{"n_kv_head": 10, "head_dim": 32, "activation": "gelu", "norm_place": "pre", "norm_eps": 1e-05, "positions": "learned", "init": "uniform", "init_std_o": 0.0343, "init_std_up": 0.0396, "init_std_down": 0.0396, "optimizer": "muon_hyperball", "lr": 0.00838, "doc_mask": false, "z_loss": 0.0001, "steps": 10683}
Each number is 128 + 32 x the weight over its row's rms, rounded and kept within 0 to 255. Layers, rows and columns count from 0. Numbers have three digits each. The size before them is the row's rms in percent of the matrix's.

# up: layer 17 MLP up, 1280x320, rms 0.0396, rows 848-864, columns 80-159
# down: layer 17 MLP down (transposed), 1280x320, rms 0.0396, rows 848-863, columns 80-159
up848 090:135056135109150152124095126101064147081130075154070108137119131177134103114076142127116085157143122112122088164104168144151096142093136116144143058138165058189155076138146119189130119128158096100143100119088129117099157165132153140081115140
down848 091:127133129125058114149147125013148086089121144129148133102075111157109152125143130141118146081121117128087192126123099170136087117111087198198122199156106142138122133124191148154070152097192184100121128154180179139117190097103163112103097130
up849 100:050147120185136099143190139127128147096161127157099141098091147131150157161076123173190203184183115155153120188088094099092138161120091088116113135167172091165155107139157111122133195130127146102155074122107124110134149145089172145147119170
down849 096:159145174169102132187148104127142138159133107079144172175094170073191145149131144126068117149077077147196147108110080077169106182155137139093120133186112188099157133142098118119133113128134141160128116125145093164138140177104062145143191113
up850 105:137134098122206072127126114104125145091157161146071093134121181121126137168202158085146150185153121112147143110116114133116062158162089133105087188143143125120077128170088125075141144049137130164137165147136139194121140112100165124116140099
down850 105:128143118104120099100133102047106123142142114057107123079172139146165172176184193101128176064171116151139142110074110170125163079154141081058152104145123100075169129098086142082127145136082133154143113127107120122201136134144190124170136119
up851 098:103140136109090151152183136155150126105124036092120152177071181131137126114133095149084085098157111108094123210131070131160129148062180168053148131112159121129181103135127131105146156126088105165085136091150123145191108136172119117127116147
down851 097:146143190072115139120168121215129117099126106074162171121132169117150139148134107159109128140148091183116155101158085120162163152123126074041133153135132167109146117145175077140122125143210149101203132156109146199177103208072183099175065107
up852 099:129128068115112133076098053174141106124166159131118102161087169113129181089116147125113094100118083174171122140154141233106138132055152096123116075114166204118115127125133035123124169111101102110105128169172117120126147123142068081163189131
down852 095:163157125115136113139193140169138139128085159089126118134105163140089145099134096135135110144105125138111137147196120129188105115101107156040172128158138156107115101101115124137140112149094192124118171121137135118168098108148109166175145163
up853 103:151175172143103088126086117034138057077145126153154094139147171166097095158170182174102134147174166144154083112136128118116099115094117177131089114113142088148159114113152123097138115099166142126096096161089126169118102134096171154204150098
down853 097:158082122159108111118201200088072098132137156153054151145137140131158109081151108123128127087091161096154026132105210098126109098087170123153119112155185168141111110108140081112138111059145160219106139118095132093116091092098124101125141154
up854 098:133143094103147099172112120151177109113111139099132123103063145078113114204123123115158076119108132134146150142070088112163144156150081100103121135190128089177060080146109114143119161127119177101169096186092108153148181063085144172107095179
down854 101:101114129080118133100134108198030101139137114147153093186158124101138202134087082042141062104116096099128127154153127110137086086040117105177118144122149210125144161105084096100132118160157196098097137158168141139162085150072137110163099103
up855 098:147191111143092114109053135122138162145178090114146152156118158113093162156149133169098129086106096117149139068076087125159134158151073167131148159083133075125149122113167145137121129099093129143092125126126106127150224068119083144128113171
down855 100:111104154143125151063117183136107127150136084161180136127119164147100065125126142115121083075083072132149108157166123099205106127162170057132137159162144160157085122124110097161159108130099096124151078132148058177139174150136099128175084197
up856 097:151092019108147132175117107178120114148129122123120142116056118100109089081085153098131066160206099176160091146091117113121095143128165129124140089094151174185112131113079163149104127151119140091159115189138178099129128140127102102132112076
down856 106:099164085142108122135129178170156118170057141193131095123142096116156123144144167126169152146086104189120172115109136137137166142121141133155089121156104129121104080074132087075143083141113130095099123180151121150106069177126149138177165119
up857 102:096116230130126151194157095176089103089153156126073124145162151108131160157138168150065077177134150108158125140168112122089167083166116155144144087105110111106103130084115063076144177118115128133102160148144094166145132109149132120189190138
down857 101:076104167154143125134101110152153140156101104088107172169166151202084088130082127136209156117120124120113160129131130071114112085116119092114131110120072128155161160114158162091135162150109105114120133144084120130095095075150135133133103146
up858 101:088131137104139153135092130078148103112064168126200115131174130113107162122116103148179209149094110112113071106140173156144044125043123112153144151098121087133143140055160144186143091090123198144078129126138114128116144132113122116108198074
down858 104:123145093123111125115196114119105173112121139160146111177099148126137093144127108108125059147182116122150148103139113131160143097090133129083105092129141055160117091179114035163185085199180172162147109135122147101104135121108116148172202103
up859 097:193113112120162114114156142029111111099097160086110165118163138078148080150185163152116073112145168081097112122117188145166168127121086157140146120170153109182114132113104155187103163115127114117153068105056144174071093130063140096154055100
down859 102:189081156099132136200161179112143161136200134124177122140094118160081130169086093149180124151137091081131117138090136107117092141165121093134101088130144114103193098142165114169111136155104122101127142137118172200123086113184174179134153171
up860 097:065184108144084144062131101159098087125131145099125106138097111097113159131170130109146153164157094118111128060145158118136109163145130066198105130103115158136162085127150125143161078183184128100110147109101138107128110068103183107118127092
down860 097:116123132132103173161060062162113090134143139111148106169167144085142121117155088101141140141149132129190123156110103146098139108168097088048142127157112122107131189153130077110087110128176128149116140132125147137119159106091092142120099130
up861 097:126115127076134112130134122113180124133181091127139104165158139053050060180178119125087158191136147157161054095151098096138068139067135113134142135158133170129117107150138081141183171136193085153154174140150163103166109092156164153081133147
down861 100:147160126170155056154121134215102101155108124136149156078129153176125129104110193117135071113151133180148114122156129133148176105123098143146148107113069123125131126075156082150096169079077160142106126151102172170093141115155128176177115097
up862 096:179089118132150149040151112166171180103148137086107186106160141167092119100131137126116147161132142097140148140105073132100164083190093172089159137100126154122109084121061090085130083170085112137157102093161147176172147141164114150086175091
down862 099:148128079143130167148140166129123101139202077191142070119141164107095081169150127166097150122147126163122127072154127077142135111153141138042113125128091149116084126091092066098087185091133147087088126154122129092116064178181130125179095090
up863 099:131078130117178106155154132126180190188049122150104065157107127147126172131142173099149142101069080133093147166210156168098154050136083131087128112159103134153134162092169124081138133117111144089074175066148133127137096117115150132148128153
down863 100:173235110107101076079088155197131073175189146110116187065166110123135126128135150184138082098180169117124093141095067118152145099121165136110142126118106143096126138144131106144139136130089098156156191132103149142128132064121207171091132139
up864 097:120180182154171113141136093123150117157137154195145160135094130150121160143151156184158129148131164141064129121166103114122131126126164171125068184161124126144178135107100180001151139124107096116059111126097138130138125113082111086166070171